config.toml
num_hidden_layers = 11
hidden_size = 64
intermediate_size = 192
hidden_act = "swiglu"
rope_fraction = 1.0
qk_norm = false
tie_word_embeddings = true
beta2 = 0.95
weight_decay = 0.078
lr_head = 0.0105
warmup_steps = 285
decay_shape = "sqrt"
batch_tokens = 32768
max_steps = 3370
Each number is 128 + 32 x the weight over the matrix's rms, rounded and kept within 0 to 255. Layers, rows and columns count from 0. Numbers have three digits each.

# layer 7 MLP gate, 192x64, rms 0.195, rows 24-160, columns 0-31
106179128106129103156136168132079145161152103107117146122084176110103176124176072086152137141165
168146112088137117184139129165182164106162138117064224159116131086102124044131115073114120122141
163189077091132116120126135102144100156122153143135172190098152096128102064168092041120175117157
131110134111104101098188096142098140147091195117126137128148103115166076118117120137076087186117
155128112109088129145152115119082053146116133120060096204128165143100118019158159115187104123067
150082151167097119092173111147078141103153167161131176117128113084166112125156146136157111184123
180119165114147110143123129086073063094134117167065202137130144088096098093086108117119155147195
158163118111137083152165170081132165128113105059128119112102159079140108073168117149111155157084
143142152153134125115145092142118143197109118111117238136186125168105110051106132060163141102096
126117085182084126118109118141087129177133130112110105159128079166090144117169161096092144123058
174130152065123154134108100099124134125165149152137155109122148116151151049171145132142162119107
176136159100117167134144117124065101129138108151057143117153171160167130085103093144125134147090
115098125152135165090127143122173150138109091136091144124126200153152139133165091125141140116153
081183082133106136217131130144097109162174133145129149141092142158140134112143087111203103116102
131107117135145167170098126109105163162099154116087148161135115089121131102117133124110150124112
101130110164144124155120158159136133219133119152091136113102104117130116081074118109143119085153
086069110140131110113139133104148146106154118199099104112087105145153147161137144119173143100140
211172143123138097141139175096151129084154185139088143167097181103139148162137095120133130143152
100117148103148194120121108118094087105139163115158135102104188110107135098210190116126087117108
180130121152084124097151164103097128163163166093111084127121148093111068148122093125143062104130
091022104148037085115165114066139142098155118090080129133086125128097167162173125099141095167161
132099099127133142068168081097149143104117105129064109144161090055134094127165135138146141123120
075112108165072098132128164129105108168148115079148113179108164135125122117117048124094103158099
149040131170153084115084150120129119120097111132138152106076157114150103106076080143173145118174
118123119103141123129148048105125114136140124091160083162121137166113128135168047120112205159095
158174165165135108120118122127107144100113096056100104155169107123094195103104127083131159133149
139087104074116101085120168144107056128125192087143133155158066127145039136130125134100147091096
108086149097108124122163128134142163157125153088105106148088079104152109131112096130131107144127
158097150133117085069095136184145167149144116149113133176085134124150111141176070091160122160119
118076084095089167145128144113084114126090121132121162166096132135075161140168160114124088142117
102047119147142163102116120107097077103063139075131124232114094105157117142090167124098099107109
123105157131120109142217124167113121163033096101162121145137132100103144132155128140180143137082
131112178176105103114103191126126126111106134092100149123126120051081116142136086106165106092185
141146053103068097129118125124144139129171114131077140161152099154154148126140142118087130182146
098104111120131134078085203123122157125106094089127125139189147147076136107157100083090092124176
113120157159148101137126139087074098142112200105142156193157150087094161139172183151181136163098
153157061211032108104137154194115092126112119104130155136117135157127133126144150153113127195086
157128103179082129087136130141136123146181107143153149096118106094166120074117130085108133105146
108125110124142103130096124163090160163088158101164149125136179117137092119138113113164207110164
136124090078143090125134103131074064118073081097115177140092133132134106108130098114076085171146
199164078152077127159104145133181140144136199121116156165158087141124103062115100153095051177074
199080128173164081180159148114169108078132154064147091158101139089078190126183159124109136157143
122162069162098122127074172144094119096185125104178173134155191152104115083161144127160142191131
182087067094116154118154181079114134162063152077137126157163111095150161102132039071111166116085
126123143153119113148116158062095090141099122103160140127146098149124146098152193117095147168095
136175097113127147143170133117127142106114119107142185174172120080164162122145100122102120102086
176101084120095138139179113156121143151130140171129126103087185127178118108108144073132135115152
175146119110085170118204124169131094162080133136120084116163101142147122148159169145148125161097
105136067084008099137110134074113149141119087124116154168102199146151113123117092087086140171137
147152094144157130148130120085137088191094163053149111103143135149097104121197110094123161090126
163124044120127128127167156167142151132095122144144157087108102157125152137139149117072179106155
183145145129089200175133148067163095110141193066111197176121119135187112028149132120052128146102
132110134139146095157161122072119112095123160129089158129138113162159122119132177090154118073143
161088144124101144123108151115107138111071154156173199100081099147134198114148134067144138079117
146123103154088132104172143125171078096044094106106125142089162125084172114135135151096174172155
189096158076132131180102174097150111126156098093176107190122162099125127061106061031160146127091
132130126119154115120098086148126192103121176089121145108161126126154135095080135137124130106153
171130091162117088164203153119079073101117131164175121099137153127168155099107106115133107160143
135122128123146093148105135108104129135105136152162156135087136061128124118115166134120109114154
112099098086138090095095136134086131155150130143139118105183147159132106131116111077129075113146
059080089129113121122113153150093131099106112124072143186134182103229074118090193070110106172173
094130086154144166128124126167124139134091083127120125132117095109051207126087175124128155131115
093118135129114141180147133111081082113131220140152172142085118152121083038236093134154132130162
144082152164106154127078121091115141101092150105107136109096102201105120154101112162166069150122
132136112083142151169106195145152122184096168115160134088137133129108168116147146090099124106151
170141089115149077113140161158148092127110174059153141165135178132122097042137158106153084136154
181087092165102101119131137169147114124103098141086102146091101149133120134088163121134054115149
091094149118153136093180117116060174099132196134126137209116089091172177131119137082146078110099
157107128116114071159152115142090086070161088111098112135057128092092102124169097121126151200110
141118104166109113097087167160128147100159071152173138113118160106170133123160016097154099119111
111148096138170111149147116180098145108072065156154142123190107092100136095132129100141097106151
157121127161078145116101144060090077233186132117078133114101143061097164072174120103146132118119
129103118193113126151155144093080148113126101109138111125128147163158187152144172091131097166143
072123110176081148128238181087117117130116093130134158124120119101097150163137169090139132091102
094148106117131129097150125134066121123146097078181131182104160108088117151186182103103161104103
095159095165094049180188138152078095128097112072053137188112085112069166103178177108100134160156
151091129183071093106140139071122144084156150108087184137116121137178100166121147111155111104113
133175124111095058112126116159185128121138154165099141155089128111177109091099161117138097161079
093146175080131137109123121091157141147189186118110176174090099094172056159148126129083133144149
153118114159138120149106163125151117115148159093134144134124105118229080099149116117120082124175
192099110174084141124160147115143123082143176104100138138132102111125096109083090127114076163156
168152087114110137188133078113065130145106141153151144159147137141138079126147161081137146092135
152092106080141126125211103113142075063169082077088124118128124128086129113171162093140126078184
118058169147114091153137192070052161128144181145116105123150184118129077118178122099178100073124
158146161131126112098114185092133143088176065119154112121086148064100097111199085096165181131116
158128140163089073113127119152142170131170079131133119131112186129110188146168095095094163153173
116145077081110110099124146135051168114124122115108142180080124169066112131151124132113124186140
148143124140108161129153166098125130136075133137131123156063137137153095143090134073093142119104
132136121036103157149110129146155081073126112135135112152140104129182082101125189110092114112143
157103106123143142128112137129155184095126115107143170144096115119126129138138054109103082120145
175140148092131091151089135066156114139161163081122152108061121114098145091106062085129074157141
093123094150088094154135132114094098064135135119083112121147158149167148148130132128087127176087
183170109128124129169127141128105111107165132133095140139090086087152109123127093077175188141152
138027160088123108097165144134076162185046192127102181183141067085146112090133123053080074110097
175117127118163166114170125125116162138146196117094140132099141105148148125094087056099126045128
160104138127133125136092175107114123108192121068142133119118117098091089180076105075095123123192
130059129107088121106144128127103152156139120119175115142141115100125135134130114063100143073120
122134092148120141134147191132047115150111093169101126131144110166126133139124159095147137108156
111109089124153131166167186118101117173145097142085157137134083112125156175080145111110093095136
139106156089124127212151140087110155131131104089124163150193137098169103137155087127138164081101
135138129140104147113134145056085137135117121094119079149170125156123162120149092134068102112183
127112128065168148129143144096100066190122109141131248126185183072127085097151132110164119083108
119141111135100135110124135146143129125162117121154142172151161113187131127151117130156205145141
129137098137094140173164087095185164105090131094099125136061049153090141143119136104124135080122
114086171172099132126158158104084090113156107087022136158102163115187092136119160143135155176118
184076116068145147146116090081081064129108115125155175142143178050101125058188116070137132101162
121157116109110134137215157136115128136119096187119131126157135075126148155091172099137158117123
143139100091065154126131116138161127113158108110109118155212135125155093098157089135087118155082
160151161072131131152191132049126130178111125147139180123093084140170154159130128078118119102102
175164075167148106138100097141134114148107178109130174111133161081150163103087107167119135157104
178130120090106126110130112125128143142113161133148159132152127143119108099140085153120082127171
125148111154110098102093048120117144173155132133065155209080091122128137057111098107091217175182
116154096152079119127183139185082086132102081162199085150121105136156138138140142079187088091132
220140064118146126131161132092159071114125161064173138177193106107240129094109141112062133120164
129140090127178150120100162132069105082141159116163123147138186159087150124092081120131131116091
108165068084095084167142090111174167140059113135064110139096160134093110162160105101093124142125
149155135170138103172164182132100162127151128077167130122093148184133085142116093107161047160144
149117131088191123164124073169106155145145180111093161142153137108108069124131090152095151110117
104137096135073091112174144135113136175118161132091131132155157111137089115138142090077124085134
176104108112129149145178075133155108160146127123142178167103112075211080053161078072070159098166
141139187142119067123169161153138099128115112116101130146143161134134139080148165138113238095147
098115102156109145148155098116183125170118098198082190146102105081109140112147165119140131128163
190126113166145137108171169123115126117068083119106114145113058123124143153080113108149116108082
186157146106061160132189101110114154179118100163127153151126155138170079144079146126163111117176
076152106133132154070111161089120133123150117094130101134122084144082166100149136072071126141177
150134115130125114154181130142112153188162145181077224123157149121117100113114075124122125117091
147163127083082129124161082170102148080115106119084138214118087142132119123132168104050119118121
123101139160149104116148138069157111123141168148109134117119152085115143137080124132069125172098
122155106181103167084221156142091124133123096171146145139131145127127074122099133125151073112124
136172113174124106095184143154145192137120156129130112162094118078165087046153110098147145127107
105131107154158158137104137077123119146119069151153108137073182082112183113164093105141125197154
124155097202099071100118135160068054188097109124158135161121110119132159142116107145099104146118
125092146142106097152140140072116128200096153086153139122177171120187130065151137140094111107160
115167068134172171117128078139111117117117146142168177123164141175148092141116177120112104110172
104115107163164089083179136074091089103109099090149141115164167142142160109140135149168168166063
102125096134110170174114116113157121133127112073111091133112075162132148066163145146109151144065
110139074096140148147110093140157120183103094078110164190137123058092162103157144108102193118089
# layer 7 MLP up, 192x64, rms 0.174, rows 24-160, columns 0-31
079142169158176089126091094124126106116132111137133131134079103133199118118136088146158116135189
177079180154160145126102050133145187058149110146153149154091146093100119109094156112151101143176
134113144109105201096122125180065130148065173105102089150181103169093193099152186144126062122072
122134102142106098133170137125129132138098116148160130125086151141172130126130093123141179154147
079164108074076135144072103083183113105158086102170171128174068105166218130106127113105085143172
124113122106140127090072161152147126165100134094148096140160138159148109108150098108099125121131
113127147090113122101145131122161122171172218081138134091217143137150122177091155139117114118104
120164119113111108134088156103119124145088143088127138130127137122101149136133135157208088149053
180153145163080168174101121148193128126166108151063107156136105158143115104147151125178147133127
079114161149056107106118151170192156120118144133142074173146137128074095125168154108122149197110
151171167110116171174130114056165095131130162102112094086134149061148115088197124159142129175123
139100112127109136162133128187137134116129136135133160145115159158062168140113086136175164074092
116164089111111162126093137209166084135100108150080128175104155149200130103139173195084123141127
104113141129067108138119111124133070109099153119087157082153144102083112120100121176123156128139
138163125131181153129056075165105186140151151215161116170135111170100083086104143137103210087163
059117137093078167138112033103186083148092153106148143113129112081141133074135135142106097110158
135127145073141148088117121048129154188108122089161177123116122164138125101089136069086117097161
130144170209100148157148114123112116142145130113123121113161114137143234143180124143139063083086
054153099138107127067146138152061120140107103121130106113153158144072181198148153106129138096144
170137111099118033174158148162143132154133111103231138116125123165043142142142119160102150078121
106101106141153144137126159136104065151116088072058083143085126183076181148164124119111129150113
151160130159132129084093085119165135151135156139108151164145142092150175092155126147163070122101
100106179070130137122141123096132184176166152159103122178155200154077121091097128129107116116110
126073133152154111116073105140186171162107133137128159091046144158110086107113087139182119122147
166145126166030117061171159089161127088153142125120162128113121130104118109094146136124142171136
111140126154071147126086112089135135110178185127106113158177108170128117126189122120163129130123
131142135082187144120143084136128138121164104130139184152122129111025128168135179179093150130084
125197171188158156078163136168115175076060146128137136163142135150140180117110134115175075040089
204142136155111160165143101102066115074095172148139153112127104107121094097119118127123159131132
147135144075152099149184130120157127079111150137062091099133119148159060097146087113078127142084
147157117075146153131156142133129112075129132138096145096082185107112128114115162113161205063148
124100126134128117130124071105084163180046149116076168096179186122128147157135106141102125051128
183120133182103155184146099092146129117170132064150139128130103154093112101084150157172106213138
101157061156110084056109121170123106059165087162149107147099122155114172170094191133146109175168
123153155150145092131147174175109098140074051158107135114172135121104194185129129150121122111155
126138139141127085103144126144090113095089088115095143153111168122086108124126158138103189148106
158109143153134105149124119106115140148161144141157116090181149046137125140167087064149090083136
095139115098143104184076139102113150161118147153181160105115104096124142161103086178167121140083
104088118186147146125083146142093123093148106129101141117088130151116167184140135099160162138115
189168128057125130105109103168122137070107104100121117123072117124044122114094151107123136168143
117082111102115133171098161164149192117136170111117116123091179104135054101195103149072121118153
130150103163090111108082136157059144094177073144049137120155177105061123171113127141108069157121
174116164166159136179094137126152069093184164165127113095053157179136095100113099158126105159139
099158124186109124109087145142094161193113198122106155173137033113130125119141095126041138075134
170119105179146067118125091178098107105066174104109164100114132134089109141114165146125076118175
098098155135080125104084093117164134125181096179100114171092161170088139149154116099118090126170
145125122101133116154179057114122101093137082171150096079127142130137139170115161178167098125135
132106106092158138080097130145099154127097146136109134131103153135144108112036127117174074145156
186167142192172130155148132149109084147160101072123135107094154123111108133136060153160073102130
103101181066100165173131113103136124118170169128096121138140114203174157137087146139063144128134
145131142176138155129212160094162136136098131098145111124147107162145105145153154100082191120093
116148128168144185159103097167180172184058130093116089082124123188055161139141088146103060082083
115116163146147121063111106135116104173160164106180101124116215099132078116104113134117163190194
155147124182141103086139136162129137066077142134170099120204145167121117161152114126111108126116
104099132085070112137099177143108173132063139182127137118162117152132112180151174114138191092147
160145155134203163193116149054162028133126122101063109092121108147068135105153101121085042159085
129181119099120182154130121145196146179152088138095121196099065091119111118101090147101121123142
151104075058130072150159058133091052096151128152169129098103132166176165138141123134137137151108
144106096059139093158112167050138148125147190151102151130155154175129092135132073095104139124126
086117130152102127135108107149117150148100084097134111158040159171180098116137139130151090161181
162087088128108105113187126129157191094102111158150125124114105203145178154099147154149167127107
150123139155187137124083084147114195077089187120201143135098155058145131084130108127101109139129
126116115134150085114055158126188165152142097085111154176123127113092083140121231105148156096144
095152077077166136102140093127081096146137136191151119173126099151101122137172151141145093157120
096132137116176119104120161155118123180146150157204108085133140162117140139126157140148127153128
110077181123099130141099136134124109153184090148120094152137111115116112160120067176068137180121
186128164118085197176058093107145121175201134110157112140135163130147097142117107140142122173123
097153167121129136124125109136099088176183137166114128151144120107125112118133149149199102066108
058119103147134119087146146160099143133047131142122115152093113119173125168181176104159177124123
134124176119121161150111135105142086095140130072172072166126131137113142163107122179091142146128
107104165168139081108255122080114173139139109136151119139120171115130121106152149139119150176161
110078075114101105146138144185143183093115094118135102169181118178099160154104135126093067112100
158105100130146118150170104100152173078132164101087133167079120109120196112108078076118166099182
071115149180102137093152135112193155122160073093115121135158125132079141131145159111168098099144
101095093187126170101127089122131111167157130160152156123100138147083170150157155118122079094107
158070121173140110133116168174080154116125128138117128130103154039103097158154148119158165145141
078133125153129141071103153130153170119080127184160130110090114056111180143146121162141055106052
203166111177103096123082110085112141155080095152108131143128127081103082103134138128090144140090
121141180130185137107161202061167174104190122153060141133096105188097156145168141126106144098125
157138114106054152093123153092097161180101079130091124121056151128179145110174175104123168129122
116109095148158082156111125139086184138175216137151123104095085141094127153125133149151101112128
084114071160085129127132132155116096085168122146107150131116097188115093073127140147160125187108
123105070096107097124137119142118133176085125129091117139086088114082183118112176135082112162106
144124068160118167136153153113182108093120148112099107172060134168139132096142181102112090172195
092113115102163068091122105170094110123145174180089149129136168103177105105194180113135097187130
149164164148188119122101116146129144114129111124091145162097090144115164100139144107156131089113
088082062094085100134144133135124170077147104137136153169106073216118144167110203137090178120150
134117134153201157141128116148129142140117080136156110089131110159154130119129177127131127190144
098102088094115141114147172136126129085105102171108097158133096143162164139144158118177077096114
116133085092166139101100095150125172101184133118131180156076115152151166187166109161121151196141
108089163097176134083091131113118169186106149093144123115159188236156141106131130118126120155170
143104100143109142148172188156170135136097147091136123105048103113138106138142134104106139103191
066077133090115151102118162148181150139097113123146170122084100189115136090136121110096144083124
100134174183117095192099164107108087148142108143087083100119197036088074124145061142111100145148
156107089185088131115094157111092120133112125103105136162154144104153106147118168185174140178186
190162155127161181099150099115104073170145133084130076154231139161099141151112109111148091094157
147129138144097112077085155098124095108086065122104085127149131114152146155144087129100184163135
155132150017151168209119041091121108157116126159133144122138182090104111070117092151084024151122
195065109198132113146164128111069167143158134201117125132153143133146120129165123106179134166142
143120130151179127163144128171150153159145110156128144177155194134153139174122174182068208143174
184140145190125133151112137136221109160111159137101174140084127151070108124135118168155182172077
020111096178107188156155141169145134139161099139104085153143165075115104113175112104175085195141
090101164132178067118106130130160144115134172136085114072099111151116100080088160137128087185123
129146128130144131213158132181119128218225118112127111146122090094179128086144163124140145150156
151110134159129120138154148066125058049120127093127095149158150113126112110165126164132136230129
118107091076135183153087157141126156176105229058097112136114113119159135132132132115101098093129
153068083119103137098089112130127114127130119176153133106197154084184133145084127137162035069163
095064161133185095130108089126128131127158130159126138107124157097096034077146109113114156146094
096150084165150119154136159115148130086158132180137091107058119196125190119122087172163137208102
104166191150134130148098122096188138105168120192124135151089161151163166062119138166145134197087
150114205139122113128135129176053133168141186163061107153142132110153137135084120162168172121175
167064125099165160139096181131135185109128197145111120116111117147147101105071172075137090112141
143092077148136125093182132090139090086096162091141061160227121152107153094115116131110076137124
082098103184082134146068111225173188120143086154147112050087096114102100144201102128091119144086
166158132133125148112116106175201110184129097169150138126172180156099140136082121136147104120153
097134089105092130140060152120081112157116097160163120099148124120175080109113139134170169124124
123157126162198148179131089166092142148132152093135127156166063139096192078105148093104110157080
116096199105147151131119154122154123134141130107197161125123125126164159135155120126109117060137
099113095097113183105105033158142190117133122111142117137136144156108135082078144150129077128118
113186130095171111187121163066153181116107199123122137085133094139163122097162180184126182120135
112192111129152113152071159127107107175123060136080132087138186129145153066129110101116113062145
026194103131087125114112096079205114101104127122112128122064123210138072158116167113142181108132
080096109149119124117165151138105190163149099106175129107151131094119142128135150115115155152164
091105084164184115171129162084117169078121186089141194084116129147148113117150143149131141060150
098144059100160126177092149098136137081183084125159145085105126141106135137172077118112146112168
160143133147153096165137122157149158140121150157063172067101210101094124097122111180131149144145
124150142134046161119125143090164145059142137102100094159091102089091120106125123150145093127172
091167129156175125144121128114151110104101092191209155109205100141152104082090133125127039096115
143142155126086118133107186103154152204094140078168101124161132146099165151114083144103123140090
117149168126088136125136169078092079116111134097098091117165170107121112160111129115113083069115
109127100170145159133122177149190154150126099117142102126117129187100118189071129125213128104159
105136141145139109088100070154115074146124123133126193145140146108179124158125140147091115179090
135064088148169134172202163084156146097126131097102098109166134104115153108131161130128130154100
111136111110207080144105135117111124121145132140079162144132109114103073100094154123189158132156
146080154056132150152187131139130160130122125108089077120143108158236118140116106121151127094135
122086105052087153113140149123124157170147071132118085129019209120168141176183088076110088169139
133111122138167108075159121113156142067122080098103154205065084146133095082117119122150120071109
# layer 7 MLP down (transposed), 192x64, rms 0.169, rows 24-160, columns 0-31
121104087173135122065173099106141107094120101117151098133179120094119113167090216081119125081085
161135090133112066072171132145199081097155124150142113019169106084076147190083155129130072055136
180115146124084168164091132144062112168140180105143196140129131103193133156145070137112098110113
127141143146152122110150131136100163131179123060128150178099121156130090148105157224149157119091
131122172097116121121115106105134116074146118130124255032125133141166130115139088163148130099090
090154161136119156117088111141131114117109118140094120152096112113136128090132115084120123081124
113129103139116161127101112139124171136088081130106139108117084159133177144143133167088086073140
103111106137097137125135167163099114070176119106133161145090041109094132117111130185084084106137
158114173131144155056100084152094122155119105145172112171139127083106133118120100089102086092105
116084157119137117201086135094175109101166131099158153088110128136144089121098104184155097130183
126137175161154163100115143165129166136132140108147115126121141116103132101102166104201130160113
152151122134125092120123190099082142174143160139155152154184135160122065087169156054070126167157
072112129126141165171152123145196093109145139093072143112122112151132071157132082126144088120104
143156084155118141158087117154132117124125145109180076165093113130130119071110078072170144079168
213108123130194131088071092151123224136141150141129109091108187148083108196116145120132153124138
164129158084098136135052121095165127155065099083141154192131116183118192162184115172112124168130
121086163086130100071156112145084130137058171120140139100153129191158110195104158132100033102162
122108110153120137167112200148153150101155153144082120131108076117150126084146181121163181166086
180156128053138093151122105160150123133126156145088128168126161133137100190157071204120085113140
178185099138138166116149171178096175188140145118186105153128191132124094169138150128094100094065
166138085089128134119153144137116111139124127121120129087202194133187111146146130105177100107140
165095077104088140122075145128139101117182103104207128086121149097092136102183082149183160122112
129158106061145120091083106111159185139118165193139110114164119129180112120098118064120116117102
115088101109122151098111110078162158153106116099158084114147104136098083098098114103208168137178
161092157142086152118147198138184151140151115118091116187036121139072161102161131163117110113085
158081083082166117169157101155140093116125091110179074116079082135085159153134138162100133156059
135126105030122095104052117145102119138157082137141123138075120104060144141137130173196136163159
113142111120135109125141083126125174142152150112113114167122147115139142099082144161086163041166
129168120146115102197130183124085103117116140140154127129098118122122097161096122150119101140065
142106143113097146129174157118148129123153125089071170165084089084092129107094094107095105142129
119085146069152114139143140149110110095184127114126152134157160130185140118090115151083149167163
128118082136057154095182080102118133149109123122175087139154114102093101186100225127111144165150
130156116114158135144073162119105072142106153149095140190109110096089142113107097148150149099130
098119116139164078144188190157120142130086103152109192102129145087098148116067176097167060110118
160200123141140181108171107089191088114085126106129148137061177128088174128097122103137119145071
152141178155174112099176131166115072153160129140113131113122144161159152108133079215171095114139
123130101192072141127096175156091150118116109132158134147092128176070104141104169197170122134127
113098170140110070124117170093079153122120138105086095140140132107166130127141162133138136120093
129132174130154138136104144180205097165117134111128107132124098142168101109117137166104155145152
118096119124134106110064124133191127132122111143123144142074068126070132120160134062123143135106
127165170091110131066121122100099132162133123177119085142131136119139159115139090050184145082064
095175065142121072161122122122114090144162077136141212193131055036077117126112092141123141069136
096181178123132164085118123134069113158132105106163102108149127141137170195109103005102163114091
147122115128109190064139149121147171105104203154116053158190111125189119108115111128150140097073
140195138138121104133133099152138161116122130126104157110194161103168079120113137131092096151165
150103108057108083157140145093146120149141107109067132158125122139081132095137130157133158141140
134128116136139121121085148141143165154125180099135165135083106172105158067126118093080113147108
133175098134136154142125142149133088124087119123125119210138145125160144134164107122075147120118
085168127166099117185142147129188113143165146143086141163158086144135127128156114119084141122179
107086084100138169105145123157169155087145169159077118163121159121168113107129113076076181157093
091144056054108151115110158152121118095117122140109149106107106093162083089170109163090064146149
136101075061132186112103142149169157097179114115150169181142119093130081079125123090135140112139
176141128126125125153151083112148117074119164110105178164134099165128132102167197120121098094121
154193148101138200132134118131126152179171112090106146152185127130154148116127108092107165124126
139134134122060089012123133142101140099121147097130115111142090119144069138115149080149153125164
100076145138156117068112101105167172146114163076102156158105126194079124117116148215109124182154
155131097155185124126190160155102120108147078100140095130124170147210117167162123093106150108031
073125186068127122092091144106115146094101175132183105109123101126138095187106116101124117153101
141120199113142120110144148136125146147063080137169145097086141070109175104124164172172104103088
143137174140117148147140136126168139103108098133163125076127096086091109078162150090108166089077
110142127149172144134126069106120071088120125094095121146110116229119143158158149151162077086078
132111119119125118073175129145112128131129174079098159091172165111182069151177098156125132150180
136115096068139152133176123146133141169141148100138143098101078127154114189118050158087109092167
148136115138125141119109139196115134069158113179157083188126109096153147086130122116188081092119
106071140149190132144154130119084123089173081143159202146097144101136128128092149125182136157093
140095116115101131154114109170175134124044158107107167106112130125125154114164102153084134173068
097104070112153111179153114132143160114090123098118185163099120120135119118157149111069145113101
139140049185146111118070153088144145129114199166118125071114132097136105087166113120146129107128
197121132153160083087164103121097137118159113112124092072115150098126157068155089109143105210117
082122152161189130114136141080162105125087112083152128041094116143166188111141109110115140174140
110093052128137162107136144130137122217155176151088129152122143131159171161104127140126127186095
104118076096103110168155116093136155125125127129079144116103116148116169176119118135111129115167
125103138081111084109089138115111119177111132109161110148168134163125108131100195106111157101179
151123177087158109066091084133105124155093177138144121171117102104138116122101106108081125181134
143181170111121098099131129144120111106166116134111111169168120091148111150112121208128102102148
152098116180098085113115103155144093134106128160134100100114164080177108170166142128144129064100
121143052104147100190142187130121168139151124117131112122160196175081144081145163146106114137131
133114181134123113111138146156100114205128151171190090173108101088195101145118130104148153144154
156117111128112116128076088111090230125142151164160136132140135171170141164171145133127072124079
118101120103135148116139162134139153083131124125141074119156118100082159172173193135038096132109
117174136088120116143127172149155134166072139104136117179124151131152135108098121148125149151184
104149101209087115132161154115131141124142099139101181134118140122117105161106162147133098112125
114151191139108108088119095164049115153129138158112087144188117165176149169127161163140143091151
114098152182140168145159149123141146161144174154110211109151154111147145119123113132137110123104
127106097101147177173109115142138128154135099089130153113190218108142124103140115152179085177127
134141127112160121107172110106145099101101120135105167157113138081106157190156111166142146101137
123098098114151123070164181098170175104097098096117043145137111194110176102097151136161148043205
143132159095119126078161136195131103066138122134133134172135125111159085134135097151113147138096
109116144108148137160113061132159105195178139105113170151124126112143083124096111166097104135116
075172110128108140126129155102100139141118100140120183069159121219142171160110067173145165123077
127127116088186148178157115127205131127090181145162097104120184116110114186176127086135098112155
107150166183134134115118125106078143132085114030145099094102114106085139154091151129128166134143
119140174133147127113082123132109135124116095065117063118103104111088111097111085123103149103122
118079171119118153206175131113101059140127133064155114125125127153156052142114075146155142170144
119126147098128122111137116126155164146133108147149126129169083108124151147136115058091130065105
058103078095136112173137177111122130122148124140151120122114149124153106170093181132099121203142
131129098138128143151140153135195113136154145098118092129098088144140148104127151134230140149189
169079109122115127185090099145099163156150163161129104110141123139165118211168127221084138136085
156124118104128055026119118118136140176114138092111098122143167124165053154125112150173135100139
087133126155150088108120105199079132124099124107159138106036153113078123106085137141112081171161
060142085206157101108124122125109150127097093089193158146117160105069127083141149128085154182086
161151112081169130063095132143119132185102128139145190073120134092140144160101117162162155087079
113109081116069167158150137131099164154126109126163107089182149118135124195120116162174149092110
120104079137138090087098149152131106116149136168126130146129124132152152097146136106131145128076
135117127117090099208122142170121136142140092176157138122110136122097136105160078166178105063108
090147163085118198113106165133107143142205137097084111123130158215135109186098171096131173107152
146152147148134103143163132140070101131114135069139149139134157154059133154152179132174171192096
119150115110063139098173171110119127117115128123128111127129171112115119157160134081113150187144
113059143122157088071116095170165103129153164129086085150132092130165131097125185116050153163088
147125154050200102074150118124092173125113146165137131132089169115107118081147047041106119048150
104150141139069111145137167179163158144104168139155165101138133142093123123169150134088088141160
137159099172078143136126116165104131123115124155109091112141121144149133226130172107113071112109
080212157149092196103089119143119108152045111118197089135149156106110139139119140128164134147096
141103093107100133143193179107122113164152096085101112159149138135112179128117055106122170124118
077121119154205125143138148108151094158141112136091151215185107135093159110145121135119140114150
116137110130101052089127125153034088097136101153170107102138135070124169103110175084126113079099
083130106153118162128152180086148088152168138131089142094139155137091130101068159130165200111188
137127183110117084157110123132065109129103161125126094147095186139055128143146156195118112111113
119143146137174093142103083125126096124147118157110136124159141084109169161164130112099149148135
124171177193130131178138111123144148121117221126077115188130160172140145101181113114149161161110
140125114121140131095152127082199106111120142080182112182097101152140106092104153184189140136172
093133155138155101190098082021168153135183109138085086130139169160098133150105120136116094173186
169134152130116109078142125090169171127080174114136147110094141116158148133137194117155152091139
147170177125075132124147121146136140156119102177113079144130145123176126203056122067200115156102
062146058086101100131139145153103131143109109084159094109116136159148117103113185154113123065180
107157136170169134085111143159168130084118142130134083080108199129095089118109146089134141112089
128073133092163153157153103117154082149135091105131151132074114222145102176129146121118129171120
140111126118137136168152175146160097074122100166145096089161137129160149096115147125169150161176
133104113161144085070097134129091157079124151121140112083088126121148135110177156096170164106164
081071139145144120170123159112125121141135115134116146071106110138102163150129178112106170160142
115139115122121116140152141037135137110123133129122132032140091175178089158086188098144109095135
113093157098142142154123116105131122124154146141097169139163152114154076123177099113090131107184
114074186106139091085105125138164138123147146111028053152187083147137209119170143119088146104090
139107142148043146100131153084126161151123076095129122135124128106116133135107117140149131190188
134149134100084147091144089101131124099094161105123127154086088139092094130113197097143162216176
069129167154127127145135104128104100142136154066131215164131109109111145147158116224156134169117
145128093132140138123086147091131107144086148143090151160158123132138113150148080137097165181069